Weights of a small transformer language model.
Size: 14 layers, width 384, 4 heads of 96, MLP 1536 squared ReLU, vocabulary 9444, 35.7M parameters.
Each number is 128 + 32 x the weight over its row's rms, rounded and kept within 0 to 255. Layers, rows and columns count from 0. Numbers have three digits each. The size before them is the row's rms in percent of the matrix's.

# layer 9 attention query, 384x384, rms 0.11, rows 57-338, columns 96-143
104:109082093143242147127134088111180163089113085106140063126157160135130154107168116174163121155132182102180106125153120154124077163121144132134129
097:188047149124096142132208065156173156102202173121079116105131188116145150150115081138157167141166141149134124103145128132071099194156103129156055
098:060142141135104122166100153180104106128164128124098149131122144184147150132111062131112111139147182057132101098107100133049104101143135107132131
102:138174105145116097148088030177120100120130121114133078119126086123143206156130143142135167166125159154074128142115115197164091076133162160136133
107:155116162095099149119151158127135165118068067202088089125176152118100128166105135147159172188125114145095086095175097077158123115121161127127161
103:114091161126104091076130198117135137139133156159114181122139100101144158118119123177196095090141100075091127128150206126175094217126074138110116
104:119127143129156116158174131132152161090114126114111158140117143106130164193131154185165172099173060062158156124163100136116146093168088102124148
108:140103159106166169072118104136127121142166097099083134133091121128110099131174107108119119131120131146130197079118171130153088133086085120092102
094:124085150126114071082151126125163082163137140144195154089113100192139141149200120097106126123124147115111081195160080136083097121115145165127217
099:178140158161149165101187114208140173082119163133088086130085144083140078095175091144137123131102110197098120197162093130168156141079142155080087
109:091108212127187169141140159117110138078143127131062123119138185110133096156090120112076123092082117101078120192138095136088135101115139136146137
109:137129120131088066117112053149124141159099121107118185167135198120151181096099115131199159103093143088110137100161151112189170092076108145142100
097:157196119129123154072113087148143068108133112103125190123045090090124168139173145090179166137149162146103142173114119131067095169124151138149119
096:105167143150132074098123106140147127169170127163071165084189118132052120139104147047176077152174131168155179157100143153155102110126106107139126
103:134153134149090110113118137130097121122130080136055144049187168195129087121149094091167079101145150105089121149094106144154124101091179075131135
104:104134139140080158127148054115145136138114143143103098090160095118107097100143151153108144129197114120090123153109115102119189088139089102157126
105:096157099096137076137128120090129092101112050176118148132091107177086120052185120136128124108141125160152118149091139143149080111082140142092134
104:101078095171112149130075093095112082150096115105128085083087103119149124109127104141118126162122149090103160159129228166109137108136180168135150
103:142164106132074146100109076126173126081094105146139093140094112097060149155165107143128153141085139140113129172090161135084094118176131124199159
107:143138148096123095114106128165149132147162141090152081118107189138115141154145153141143093180141135137122132182112111082172146121095104111151123
100:134108087165143079136164183123150100151092115167141091129134122152131170165164131111182167098151099213184163164157068150090120100129124133149123
104:132108140121089115103111165065169163186128139120146090206155183113225103169104135148120100109176148202124164102101080115102149209125151156077085
103:158072175087146192081132124181129074080141137101097143087164126152106140123094154106092181106175110154131101096165122153100094082130123088141180
110:140111140116169137174159136158115094176120089214153158086169101126131109125089098133180112115093147107106131135163167143140154177172184135151164
100:076137139131116148132120087141125170068098105105169145169097184076175133104098142170156119093152164115123074087136116182087175117162140161132103
102:088121105079138117170111200119125126111118061086117124177103096093160133076167159127156131114130146098116163163110146147159102116133122145090094
104:085114195130090106123096115095121109131148116094087121108039102096166134187107112105087172113120187139133106159118158165108158086137131130127097
100:137134141105138115151193176177133196183134180156136127122095120112083173142104112094134134127185143112160169179126157066105128100150113133135168
103:151136064109110094142141115133199109152140179101171123126091116169190132175124194191079135113133115131128164096191175161133159156110111146095119
101:122217110147110125151089139119146124137155091143130147104075081124098102152102081161120140194147087096116167142128115169116146161116183085170091
104:078180111151145107129192120100141205165104091163140089139117073105126120120135137102140144173136155144128143062124075098097125131192109125064055
101:080163114138106167141120142072160137111139065129197121148136138132201088162139172168082071129069102132104138164135071137129091120106086147149116
102:096081163109084167145124115133136169081099151128140132156157187156137108048150134129150148122094185151113161110139185160105026102153134149148113
108:138113098094119161206125117072082112112109122144134122154090115076185178095176128133139169121140088078147108116161113130132116115143094124095117
100:096155116104087113118201109076160149158136102118205077091170127114125142163143088144158125080175134121115095123174172113164195119119081099096074
106:114119135136129134142108125099122160163134067115119141148139094131139129144149104150173134106148149081155110115118141160100092144112186141225156
098:074104178142137185094144122126142128181146077074103123132106058174183090134191087134109126129104108148079097128075109122135124150132135170171076
102:109087116122143132108159122181085134114112100153120149106111097082150101137226158117130137126150146116112124154106105153097122144101140140131112
103:173111105081099080146118206176161126100109159101131157108149092120139114138124115141103139154159114103122120163108121167109153147127108095114147
101:095110087146107145114054187137053137145155143124132079073151125125126061063091148116128104170147121103117142176137081141080118120113179156115125
105:121132121100145194110156120201099137110107119191134072145087117100113111093113112133115100168095119154125171126182155086101129150152165102132096
102:126101103192170111123134139129198145100190100134179121133127099142156133157066129153102144147108098137108197052133087146147133109095090134102156
106:093164108129144141112139140053140098064124126097169136101120173099151159150088061152134085106161140142136093133122049195129177122142056134099099
106:132124207158107177175063090099113139071123096123094218105129117100165215129099129157119114079123112164144105055106125205134127101085094123135137
104:153157107139115116114116119075108101124110123146096142165124118138149088117136117092121175079151146139124112132132166113197124135126110104110099
102:099122129151163111098136137132135128158102119123159075128087156110163080099176180143146154164098137163131114120192137160152097122130182083105131
099:117178131169116124102066151147136090130101069142135171129122123043157152136072081160122177165170104110153129100108099143188135071110071125180151
106:116113104114105128102102142165090114128122156123167131099184098085110082129136134155155095148148155144131137110128127176155045120096155098155110
111:144084116102115107168104112073113118151117170126097107120156091153087119153120099093107139114140142110096123124124145096121119091087129125093089
100:139147102133125148125147128117187145163141152093154176096133090137127136127152168151124144042093135100074136188146147168151100120083081173111168
105:123117132097090138130180097111142122180140100146116091073078151133095056085142124145139086126129172179085126130140155107096153188137161096081105
109:126171150079208129115177137078141193101129152133146136086146091127112017098152086090106157135127098117155107229124098114168083120099116173149157
101:126144099132151082130140140111158162086112109145113169163172117107116144107098108127109100074119102125139166084161119151148167178113174164109173
105:107187101099180143144118144073182084061171142132124187133117135156115119111121083188068113128094063134120135133106145172200095112074048158176167
106:142136089185098122170139083076153093162144140163170127103078140153158072068126129095132057131109136157100136103128179152172185177111103128139140
106:157152126110115168090049163130114127116109108093132160146144118181151177112151177138104100129096112144114118139099109158149102090100100166133177
100:161102140175074123126105110114126161197133186111131117110130107076185083104125089063117109108215159135122106108111088109159097125136124164103114
105:171124161098205132131097113127143182105119111098153103219118133203128170136089199099129114117133118119153100193097164135178145120130091110105106
094:125091119176093110148180140100157095103149148173135093136120105129134117112121144123145151116079157091098151137116127070136157111143119047170099
101:150136140093165133103149096130128133115130110164156082197099136102131154114129159136109202113160107100152145089136157149117123137098159141090105
111:165140130151146136122150121135168087092145127158127146096186174136112143123109152097146101141121109181129147059085110161090162048158109138135166
101:124149141130113165149153118170137152122167180124125171151146125105074161124145117131116162103105094123169101123118069126143091129072157104116066
103:126187121120160193134113095094124093073080119118166181173133106088164159150149136082130130116170150132063114104078174164090121119121134109116183
100:112135107150134147112136054145113109142094100097137135113101136128086143086134148137198131046098142131179119130108139099119167146162150140112100
100:160116146107115181084112146195127179185113128096135121147150176087137103118145137106122104095112095131077087171155127080164132115114098094201083
099:118155128108119155127122175066102154137129145113111122149149116143143145092073138137080150093133102093120143130100131115126114130059111080157097
097:147159145129146148128080151092135122110113121158176143058088212104118108143147198136128141140121103110156131112078150114165111092170196109128186
104:145176167149164154089149134100181163113096165142156176076217107132149150123151118134149101122154161106146091209116114133165153091152048168131083
106:095133169136088094140138101092173148155137176200167136165101080100173069078129143142110122172135097153111168081146057127123115146143144108196094
102:108113190131180148139176116058181113098139158117081097132123127178107140121154129118140144106121130163126076178060108128137084131146131164119141
100:152071139126119166131096133097129127143120167158193101102117088138159126083133221124148142133192130172119119147119117140145141134150203139156072
103:039139125190070143134105140158133177154127133105163083136066174106124109160084178089182157133115119069137116152145127127149057116140128126195145
100:155159092096168103080146100140218125112116115145176127106115102106091132164153137096178146112111070124132142124058084115090138132111155164124125
097:160108129077138144135166158136121120128109117169087101096117130100060120136134133120160102126147089105150146115128085066099138111141079100098140
102:173140045179118154108111121150115117147095099135089107136143149139195091077116140146185178140127142167197128092110147178145125148113181112155097
105:131130156121166141153123075083114068143142154119142108066131157151209118099097121115099159090170109146170119090125139141086114138167115166128090
102:129140114105142087075130052139101090119149163139121145183156038108060139137139084124151099130142155166115175114163095119103095100100104116159137
101:092109074128119125216102146144130110112133086096157128101112136108122117086136134118161108108113136105060095148160215134126132157091169077102090
102:127139113122095107108156143142107124092100129085119100139167155138099172093142125174121155195129158155107114166119157119131171097117061137191157
096:134143124134184150133120121137082123121161139104107129098167145085172145102222113165113141184122139096137164087093153163142124141176168137140101
091:151114018172073171097144095138110145132160076184141161129144151128156119143123137104127134127112081122157135136156129178145096125124136161137159
101:111149152161111156096142106104148203108060196196101128078133136117165199119091115168090132136220144147093145142122111142174145066173147118109183
099:115083145154104088065159144167082148122094113159155215139204110096136152145155080116097165169164149116136166146114133122175145158104138116144082
100:120108123163107196094177113123086166196108130117106136149169173123182109148172185161174091133151164149069116139061128089112065171224120150132099
105:103112152192093190154129094147168145120133121106176089087109194144180149129163158122129129168137100110127161112105154159129113063171104111166140
103:131059139169109151124096094143082186163087121105139126112109084166143172138034094158149092076077136115084147069144138185122122087080140147131127
099:182116142186123156131193152110107116145090121107090152139097100135100124130117137139130102133138135100107184204131166138139092154092145122182102
106:159093106117106167113120090135059172174111127119182110172091118153190145089120116155115137168082114166137145130103113165055168101097123110107139
095:156157164083133145125214153151112146100160201117163060081102149125175100141099095126082120164105167130093087130118109181109144120139110084106107
099:134113115158174088116097157120107137119101139125098145095087159055136095139133152120094116196169228082145157114100129109126117109091085096177087
096:137109131093130166116065126152144150144180075139135076094089113129191100155080175067109098124187121111209113063136080124139097177171110114085149
097:123149178124076113137118141152110122125113095103140128130113164120086079244091151150133105121157129157175104174116082109140170097100124178137087
100:183105095121119080176182099164100159146153173116088105154147155160131203124126125138144162147113116111091074177187155061135100133119134098161171
101:137111122093143099124101153160137102161107138084133153153199130141140082138161149137106101150104145163135156166110128080123157132090171071132175
093:081079168111072112122079111112123119165163116152101121127113122113112142115130134124139133139169146124209106168119150120143131158199095081111118
100:169124106134171046129117148059195108148089167161108120100104149164167100141198104159163116144107136132184104110107146067103191132145109170054172
102:134118067161143121151108102126056107085114066075108140111187167119151204160143061149105082090128159109112181117131129119090160117146079115136141
107:152089153094157129105069103141107144195107114071132088137104121152106142106133165108104132094117126123188157176144104131084094107106116074154142
099:136141099098168103156099096142077156140126124143147090111107144135128169124114157138163113139081104119141150173085108144151092106160133112132138
101:156111136128116085142102125165167103142134142123122094132130119146094053106190155146048099132133095141121195133146087157140123126182103123103152
099:161161080117159094075097118122161145090114184152143177133109136146176128114146136139071153154178064180119075077071158171134130134154118184088098
095:160193124129121174160129130056096121147093128126151157172146124115178127196092079095211058158132113178146165117124103176126148135070141095150131
104:150097130110104163166149106141078128159164138138066108128116169073186127158194168132113137127161142117110113147132133133101110106171150172115149
106:117107134172109131143085104164128136141108173182162103124105154109163153179151084146162125154150133154091131142108137130081126086098113177120172
101:095110145118072144161125132131170154086090134092197124186135092141105091131194172142128106080145138131149141147134118149117115133130098100171113
098:128125133227110140108172116140124069090122091136141079124116144088189165168094084149126127155086114127080075146138154101167107077101130122083122
100:133160127067159084157117145105119099062149069134105106176118117144112137150094186113151112140150113079101145114134149113122192138176155129130084
099:107170095162131112105148129096094123165129101152122127073138150164154140095095150102168124160136137131146133146170180102108174123085153128156174
102:146194099153113121131127102086131100146124127137155128164150156097072094099105150150143118174103119080092149110126154161152150178118097099163112
098:168124123119117108130108142119089150163105119182126126171173119105118162099142129117108117137139126128128097100184199178193148073139146122141077
097:169169194145115134194138131104111122103129096145156166128132093161129100162143136137149138063155158154127150159162152153106090119085160137135122
101:103144088129163163181099158106135049105138126082086147049161147177122109093126173110170135099161091114079118210136103141113089099130131151141059
097:209173121137108112177132118182185134122126083093142144110116182144074138093176145129177148120163105084135091073139180128115103141090146168133120
102:107161154201163142105108140141120109155158159154148093123144117134108079096133081087108080124126078147053209164146167213121208163083177091157125
101:094158141124161124130136128093144127155201135171168103130119170157202188121119105215145135088115146075110101102092129106075186129148125107163128
102:108085161120133115156142134156092120199090123168115169114082088122132159118165131115175113080116117172179141136138119099174151204165124124132061
099:122117177093165197189173131095086077123112103112196124067162132140091122152121114130142135115145170133137153114117146182115141130093130121135105
100:169175132145134133074115144102088164105140110128145126071118132118098155133118166123131126135085157142168119128137110137120112140130123189108130
098:174088072135144188146117123107097140169144136095136150145154135192156159157098142130039091144127160101090115117067146068174051161137163119121125
107:150093093114082097156151055095088107111129166092173096105082093122139157086118086067060185097145103108130073109158056121180104099119133077130116
101:112121142072106079125095186136106088142113121148142159116119170076181155123169084161153125094089167145169088025118139125090164150143153091148157
098:143162154164094079139082162122133115148139134096116136135152120136070184103103139124092218137163131151147122141177134113148071155093111163064191
103:149109119098130147131116144107138125101211079125124117103078120088113171114186098162202138157087134170107155105115135115142158188093124090186104
098:114138133121189178169078192121129173098119086115154172153118179114124081132116135065140126152129176078104182101128184113136102184135160144162138
109:110084065141076049192168215161046129084101191113123126101129137124087148108126146094131135176143143115180062170123122162148124158128150143134114
101:118160065164080090085108131135158093076159137182133159130134132192067155167142104132117103183139130120166126128126089132144200127125123104139087
102:077129142177107120130179152072125106075163119114105114131107143096099144179091071162126089135073083163116132074079141112068112106074197134136134
098:054166151098055094112069157199102131122120152144167102143144121130166084163085142150107144108125117175127171100098127123128123110142088076114155
101:076156125112139131074101081097188111110119177141122089146181105066102065109131128091103122124159069105106173150127168144138111111086142133095130
100:135148087169051118128064093151085143143108079193109149102158190162135124077101118085083124167109117159131137175044139090096106154149166110172175
091:126150084153090147092112122140122161101192159135125136142143052151131182179160119161141128098142150107092126090081156094153185169079205057131108
103:074123136154115159141105099182195095115133153179125109127146170128132117195078132087148128132148134110125118138132137167108114150079124083151059
105:118096126132118096083102082044152135141095125189149142116197143108081085121147116115111087155073154144101094148139074076165093121098119118131124
102:205141165140080146103173180169163118145107101103202128130079187108060146108186125150153128151096089108163147114105133189163184082177060093146170
097:126156125172189035102079149105116133117115087161150081111153142137083128103126113094152087104129138108168132152118058174088117127166111142098131
091:094171175104104179046093142153147140118134118124132137118118120135116215105100188146083123188129106136152123125087131149105143156099150104129123
088:078080133172078105170099172026143142097091148088151093122162154190118125118079166158104129104148158136149113064125155148143114191128094116120110
095:120114115157179121129132129095097135136118125183083151084107172076176126128128099135154155039171129083099166133140140134132152155122122134181126
079:188137133129226073066155170147124167122105155095109132155102118140149111154158090129130161102144098148101125186102165128144135121167182163166116
080:122155132118127184077082173180128078119146137138124157125088109165168165144067143173116109202114094146102101117100138162110153135131142103134148
084:064100145214090151145122096062125152088089079150167124126117124162164115077077124194097160118181076093104186126103117102157114187121115139125155
086:109117149109099182150120164100125122103093055151117067117104129145089141109126123134108136191131095122134160071133094124167131135116095122140132
101:131137148176162157155134097126069137117113101136104158121127118077159199120095112163195187091123095102115154157131164139118142122135104133110156
092:119156161149154124147055138168132087096123089115173127135115115120158187090101158180131174123171078072195130170109108152166122136185071170107105
094:135156149165107102155160115089134131095136175111099124128115156152122071149172139107085100066138140123131121142110083128120088190086132189179079
095:115121081103081093110117140148140153166103119099150103150165108195114097137168126033104086178146158111130104140153111086083146076209137112125109
094:092147167140201135140076137117115116061102154150184118134114132137127107096142096205174183128097092094161200159143134130150091141107121145161110
096:051098140105160204142106172100139083097099065148195159120080158101140106098101166177123216153129132130164171080112132194138113112141147138119139
102:109151133147089177151129130077091064069140096131119132079101126071111116119077187091127155056090131088127142126119108082131129140134096127122065
104:179161090120084085149137121102130123150153164108083149128099103074138116138114135104134176141141123125115125093154165167135123161136128205154179
108:109123117117040113124141082158131131149096087132131157107162130149088115117099133073122065131135149139102127162140149115092151074149137099083146
124:139162129132053097116133095169120122196118147114119118129187112122098158171115114081115105174131152121119073151163161121119180086176144115060145
103:125136141069191144128101112130149141112131114142186068115158166158181169159080196166190138148114149161142168182167098175119135091125118126114062
106:087165114121122109125161136185097129083132138098179085117104139133043141121186167190122165119087098098073083096145095117154099144072098123094124
116:120154177106131105129157202138158185124142143129118112137116108092137135131113121127163165130124107083149129110110132158154112155169174137128125
100:154115147163165173146137075177146181077149124157123118099142129131147087032071202164218152160083139121187152116140180107109095104104110145170105
098:147147148158122152152094141136149091064119147108080145140117105101160035145188041061119144105122096095136113182136078087129121134129127122125136
106:145173076103082096164121137100172126165160066158172117097114113113071202131053109160155094082138083144128158119173116133081171132130143147149159
106:077112180110127091082148170167079127056107132144080154133109175162129146189190127112064084143094098198130096174122133096135144121097157170136073
099:147136115190145115126129126145137081106170100130136135087184153167158199132181111124133097170094150154144138132174162159089115118171150133099118
101:151162108140176127123128126122137121093124073095187168123096079128100130095142187165163177132146185128140128134140139108060069083119091112097131
092:107122121141155137116153131129115081183121133145119127063047126160074078055150107100134161118103060102112144152158098059089126125171131130139081
097:113148053163191099107164081088138101100125096123118109099160102164078107140106110154126131181104135125102105104147176137089098077096081117124165
090:109150160098102130069099068137117107137127081082180105159093095118099121118122113091116182101109151139115069140152124067152166159136112089129144
102:141113085104120115145142117138106158195143115157186132129165162145179087077180148128112085103088105117148117118173088116113107129148171100141126
094:115125093139188134167133066126079136167101139084134109138140210116139116152152093121129117086102151096144104096161238128095118106143154106094175
094:187053143089147120085182103024121111149125188133118104111181130171105104123140132187138115148063053089109128107133155165055102144181147161054149
094:089156140126144100090123152146171135126144121141116134085135064125130130121113173157160118179075069106145146159162066140144125135073126096126118
090:059153090104125177126149100151160180160133116156116131114124125100135203166175141134121108145202175102140153130147114109094101184173131093080132
090:123115123212110119075082113145079088099158141115092121120121169140117125172140139140107204172115105144129080097152150130153134143175055129098132
092:115146088141126145123106125145104166133121103093100131170140177100144112127093099148075177085154111194085117151100144165132149137099097125111091
097:134167127088100121115177120146182168174112116102087104124112078114145113136112116102161083073147144147103130096128138141133178125101140137139040
089:162146132146205163131072091103127127186120097135161119183076174125138138093070151100118128078105149189162146077145117136113135130118102109191145
096:138141078131147199130195080081126121170117156152170188139124112135213186156165161132174144145092147132150114159132089160091186187068155092113126
088:133090132122106107099144108129090136151096106163112128139151126119130168111145130108174173096078167101116157156138126159157130156134132130070135
095:161132119147164106121057080143163092103202112163103133081123163112120182105173110106118129167132098127140074096158094082137089124057115174120102
099:181076080116130151104159082200101138090098155110135139110097145128124159165052142134128118130086168190108144133146122104155131115137075094180131
097:130129137181128156119125096122165149114115119138087128084131071134115045181140084124140164115167143134080136175127137159077115092104123142131098
095:130105187178089158136123185082130170173080143169108114132091133120119081097105110124093084134127092161141135116108137073139112166126150142104103
090:101097135126098135048094108138141099110098178127094147146075169113177107145141207080142101116157157114141147099092145077159153137143144137126139
084:089118126105130161114109112094108138159088092116146119074124114129137083123137117103098207089188160212153090170117110109170145111128157065131147
093:051130129145127157127123136123135146110094065138125113112155145170141118142037149098142099126146130151115129104174130114157096167116069128162173
099:138127153189129188109166119170091119193133104103120122132140152132176116089128083144108170093121082139157131142181113068148116109137112122101109
093:099114127102146128132138106151129172116132063139129095172129178122088127080092114165165163156123142117134177149137154064151101121128112090093142
095:144121121128123154094154129133138104123129155133133136170159089138132117097103119149146130095166164171155145114076136149141218073146165160121155
091:178063111115137141092089096185096143082135154126130157163046133130078112100117142141115133138127093116071125106183114130154119144087097116155095
097:103173127127098126089153121141164142136151139134108183117136152053123168101172070024120095129180136130148088174101095087122092122170108114125118
093:135109134094122134153072138142111085171178100134148104134103118105187184216139118131177147085095091103129138128148126179101141123128124072133091
097:176086117124129128156090140141190114150173116165184126100075097102092133036108093168145135132137113108140202085105052122130111145146170122168114
091:090146130093078137094125148113093162161051086042128117152178109160116113153111127155068083112102069103071147142189164083148107135124146142108133
107:153112139105157124174153110118176131104053107107104124162124109127132124120065197176121126138152039127154178165073086129110167112138090164124142
102:125118136177117121148160118166158207085154128118119117064153188170162178078153095094091114109086148141149102089138232179105115122110140173124133
086:124121120162139095077080134181046048150135182149120107113077113108087157161120046084105090185103119104140160114127160080173184120075115174088156
089:117117141146100116110115139137078092178087146117155172109118130154123152066110087123131131121133105088127138128174096145141133134121155117099088
096:117104158126120106111134095129110181146072128090144182148089121117093125120166144125111141072111137113147079152129138134106094147091152097102112
088:048176144132112130097107119126125154130123116131175115149151134122111124152057213122167145114093120081151116088112120100102102072122070115131081
093:166107094036100092158179133105194184141115132101095135111145149106082225119152191114159147192158164122147075107081115077119149072090136165097226
088:145164067165117115140103157132163127152134156136132104145143127143176159092110122148171139143137118174135167137147154064125097126093184142204093
093:136141156139108072112182110090149172045119085129141053152158078132121126147126164127161130123117147075100103108122140190134119142120149132113187
097:128113132161167142079139121172045106129119146158121101136101157179165085100143080149080156113135134112183073121146125081149131089105157159135116
088:146154196131096126112092090072202121167101128100118144177114174154126146128095181119129150106144173179172081142150117108217134201114128112154128
090:112114166077143151096171131141130085116074145158104104190117163117126138160128172118144135119100132144054144126101146095174136071077166100088072
097:159110135125139116132155120104171165088201114099121113151130155128097181104113179132143166164076134137076152188137169132125094146120122105153048
093:143151132165163188124126132152154116156171136129124181105132137111139077077142104172167093194130144190140163113079176154077139178145097155145125
098:056127148116120190134160181102117097140136096125136150104099124146149126139085111149118119062124107102153156107162117091114159125199169083100059
094:121185115186162102153116111115119108097119057133136119141132188125150142143112099131128061119213143140110134132146128140128148143107120119158120
097:152105128116120113093101122159133137106122120113130093134125082167134137164151221154123134128158119121168160114145123095154160094133070095091136
090:096120154132116126128120121084180146143157162065098122119140136192077136175122110132170139151211104135191126111173131139185112107162156082139099
090:108104105131124113109156149194099182116165160097118123159078148122195080149176108097174156182150186159111091152077118122140108162068102174114133
092:113133094122103165086141153149176146127125095063126119170191124106156087187137160110097118101135153131109140107166146139201111158204155165099108
098:119119109100109142104144172123208123160143184115116118137119103128148115104096126117153156103128113221103145107142109118094115199160121132148132
093:031063114173145148075106070100128033108153140138125127168127117217133104088075118139156139147097118084106123133142187113101141114100109076131137
100:203124073110119139126137106171114168135163171165087078117170127102180202111127084182143141158090121137088122117124118142113112085100118114103151
101:152090147170116103210154082088125086096170113076108095099153092165126108160151063134142110172061101118091161168156148170132113169107063112068100
090:099155124130111136160142163094152101138158132170134080140104113142125165108149103123147149115125121117146132185112114152160113171086129164109110
093:126102159123107120161126110102168110133147089084118093118097148170126137200088148119105107059084157135084144140101101117126098134120090091139155
101:158115135076125142085073118180118173170191129142135091153101094096174165184125191105119195136168115108121121154115080121192131098106117121074113
089:137120084093074139115173178168096155124106184104142161059087135090150147133142107098157117158155098148158085140111150142107077078136119136178142
091:129124093121123180109176056122172121142109105166138115167115134099159144025156133074157127035154110126126110145137094136117098129150128133147106
086:093113196159149121118119153150126140196171164177158106128126102151159107060137178130125124124105153085135096071160152088129150119160139130152160
094:167151096122110140155127202102187099135139083176140164081096131183120143094181086086095092129119123131076158063182056178121121136092092112123179
093:130131131154137121128125076108122120083132094114158135154153138170095154192083144142106075183144138120134125125136103125118127175135102075101146
102:163076153150154162116139110106073126095137117112145140124173104179168150157187143124127186143083170113126112151157136122142118097093031150110202
099:145097096149130189132152145116164103111130149114082146135044075125135169077095156079131145172155113145169112118165127085154145153171117123149112
092:143092165194111120120132118130117128109180149145168099129092089173128113126100104094127126127150096150100114130162103143042145136141102092079102
092:085182160073126082173153044138097088091159176126131112070143126064182119222126150090134112179096124103086113120085171148078163109112092126158152
096:122137193133152103190075216078218120147140122135137133086106152133121088157093128090082133108133122175109147125121111113167142148093138146153145
092:104132184139102157178155134125176142138148083138148120098111134154106179142078130092089216153094121162104153127087102150168126146101109158137142
095:113125112119181112057102095149093116098122086041144112073136172092127155107111116108137116151142117135076174116126120125097102123115211118180137
092:135161110095140112100114113121160142147154142135145138142139110115136135067137096141074107181048147130138111147179175176106131113069116136120185
093:095145098138158084192125127083074064106169086153091084150110124116191062142104060118092055170146115173123164139126126098121165154135106157140115
087:103149134097160118142151109137172106127098109162136110096178075120107143114108126123141089122113132187123100119144173065152139121169153082119165
075:109117081145077134096128102126156096162109109102142063145122160135115107160134112180149111144135136175122124197136145144110100131146164157157131
086:133163131152132080077081182212127091206128125125126113152124159184150133112151100138156101157096120144117152109131161150126128113147103136116122
077:117120157101149114086136164114152115093097090145121151125141112099086164105141129098151136163160132113160157113171128085154148128155074149166130
089:131109129163100108153151123083164123145121106117163120149131084100160104122119132133076075118144098134138105106055141151123128082158118143136119
092:146100089150124166134196096096144169159185071094147141138087145118178152105112124158167189177111148183184091144099090163110125186162146138096111
095:146109102190054162156130036128088159121191179170094130149141161150138085097139064119068111148188104135126126113172123150122114187113133121117098
099:140089093109161071090139155205061158153093151085151136175124168169083093107127132133229136157120174100107123122100079139108128121095132098109121
100:124139134105127163152143083104082090116106129161158120159143078139232152123106172080184094132145152096115160150075179137094122117123081168150163
099:163103124154111110120112128152110134168107119161048083091121163144087112145119161104134152143128125172130124160153118084140179114167205174182082
098:104106112074196127066106120177134122158102120100142116178128146146170148110094135157163130104065160110146147127126182164172114146191150123200156
101:085164163109150133151098112059111081114085192140126100132080078134072103113124158086117146119124085100172102049105130163173155131116091146153104
103:081091144114121093114166115105212134122167150144091118127121123104140154185146100094091151099141098120144170041178150118170111139163089226116147
109:168132118127082074118221148148123120111162164122122119099098175113107156152104100092124139123127084107080101127155116194101168076163147097115110
100:140199072162076136122114159115125154190137117177113100108165111119150110104138112150186105165172136123185149138172120129197146131132163172124126
109:144140091161037115139116119124123114119204136139065133131150192152225158147131093106109112162169085102136066135156086201093133127133159114135130
114:161164116180089158124167122173117180149170102141094089089154164126066162117116166119161175129103090132080134121112087089119131107139099152116124
101:105156211122119122133137174178169141146098089092144130146154153170099097180151113134078151078087171123132157153101129060168101125159194090130131
097:107079138150182089108120149155117108064116110109172154168131106174156149103091109152105134079135194116123117145133173061111087152136129109114087
114:085136129124168161101117142095115132113165162175168164101134127162134142133179046141145138144113141137148156069133087114153170160092146109191076
112:099157172101127156110137167100120095119080139079081142110090148131065143120167127151054125129154115100195118120113077149109078143141202157126122
109:119126190127132107113136165131173126095118138095144117118110147163130162136101104129161159153106114098136183094077076152135137145122057119161164
111:121114099081063173151105164130120096093085175168147147127072105133091138110131064118195117100171135122071110130180101114172101105171157139125118
105:139200144082101136117173125091150166119038078128107143101142120115096055107176174103126130102164162070168111130104125151139144131108093138130126
103:095182148147125134081191135126135134074128186162142140185129093154154131077091083131105170088135195150078113096135081113132162131157174114086150
103:061136164125126157204121211112109121107110141127169151083171089193195135096112138150062088099127099164067107112119165150157113155190114168106144
107:133112138093128155178098110144164081130101119117116130153160129135101144166085168182153101046118162147076129083168123102088158182107170139172161
103:126149149117165106113085171140162157113126126046097139140099094105130093110096137155048134116139110102103138123083121181132135112124140144065064
108:089142146090142123125127069123098073093107086156109160095143128110130108146121176194111119115111080112116105073078101136071117185144086091123121
100:129145106121121145176096184086092116089147133172118086139077166074075182137116107124153081166131057089104136100122140060102171173135136043168079
103:111072139127076124090127131192129124130065167143157171129125151121127167136151126085127077079089158102109178201066114140056086137043181203086163
107:093138083071105123102106154154135130128177120108092124144159079175109121077164144097140091114186108098135123104166058070144164111139093115106106
102:072090135095179089122110190137135090104091134119137178141168180138065136103177164102117138096132129165095121167084130129092187156140187078055136
102:157162160133111122146110096119090122072168167075130121112062174111119147139136131116139115130137133138088128130122134175054136175099131126123106
103:143165062134131101137169145156131178126118094136167096141159121124149176130137154114178176083119120136100152107149069101142126157127076106158175
102:124149127117086122091116160144120113069107156116132210156176092111153118143151111130146160077158093169127080084124121075215101130140114176102139
104:150081149088161121095147132079122135109104166155125103110138171127217097116108149075121133110122103119157118167121126105200132156113120193196100
103:098100144118097164082035137121168164106100098145128107142100161087147111097095167096125165164147114170130104098121110124110117163184156159118162
105:049103115133104146156131134087180126136136124129129098188136113160159122071063109179096163170089120107140093107134183117163066150122128161141119
102:131129164114076135149158141109131070096148126149098114162135093160117184144133123105155119114114080138105146202137094141125103073131188175118099
097:141140156123211064112118115148151120107166085054134165105077068093117080147083152129114143165167148090116181196127152125122117088117145154042128
099:105150138145169146108098110174154094163160104131144144102163150054140174130225122144111145129177151228144094117116097085122115170155142094104101
101:120133144176120146135085145150161117170133112094131118178142071133106142129081112159165140184138200123130139144135136205106160136106135065209102
097:075187106113112062149108119134132127056079106110143113123138137152138169122171089110144151183123093152194111075107068134160092162146112125140145
099:100088111133123059089135105126112158134173242178108160146148147144151139146116117127117089168120103182131142076125152103146122120167138150093106
098:135120102119111101116089163085161113136120111101127156130140123099147145102165088131105152137152144095184166142150126175170172094121111158117093
104:098132078123139143019077164095147105110099128146130128086126117114127086136107168118096099139124078152103107113144107114149127116132144114117174
100:105058159141160122172144114098158147173138088151120143160172156105162139119114114163082135110118146134110158114217134138128113148123109132098194
103:151101122143053116148151124095121154112064136148097160135163141137154046054115119168108065128108119128171163138115101108076109127130088126101123
107:156144167087111101124163155133143111164105093047135110126081107129075126192182147117143096161180125064147120130068095135091094195161107130136113
107:141109116132129145165105132126173108125152156146126106110137148109127129163141105130100149124088194132152067078167066110105111105106152131079076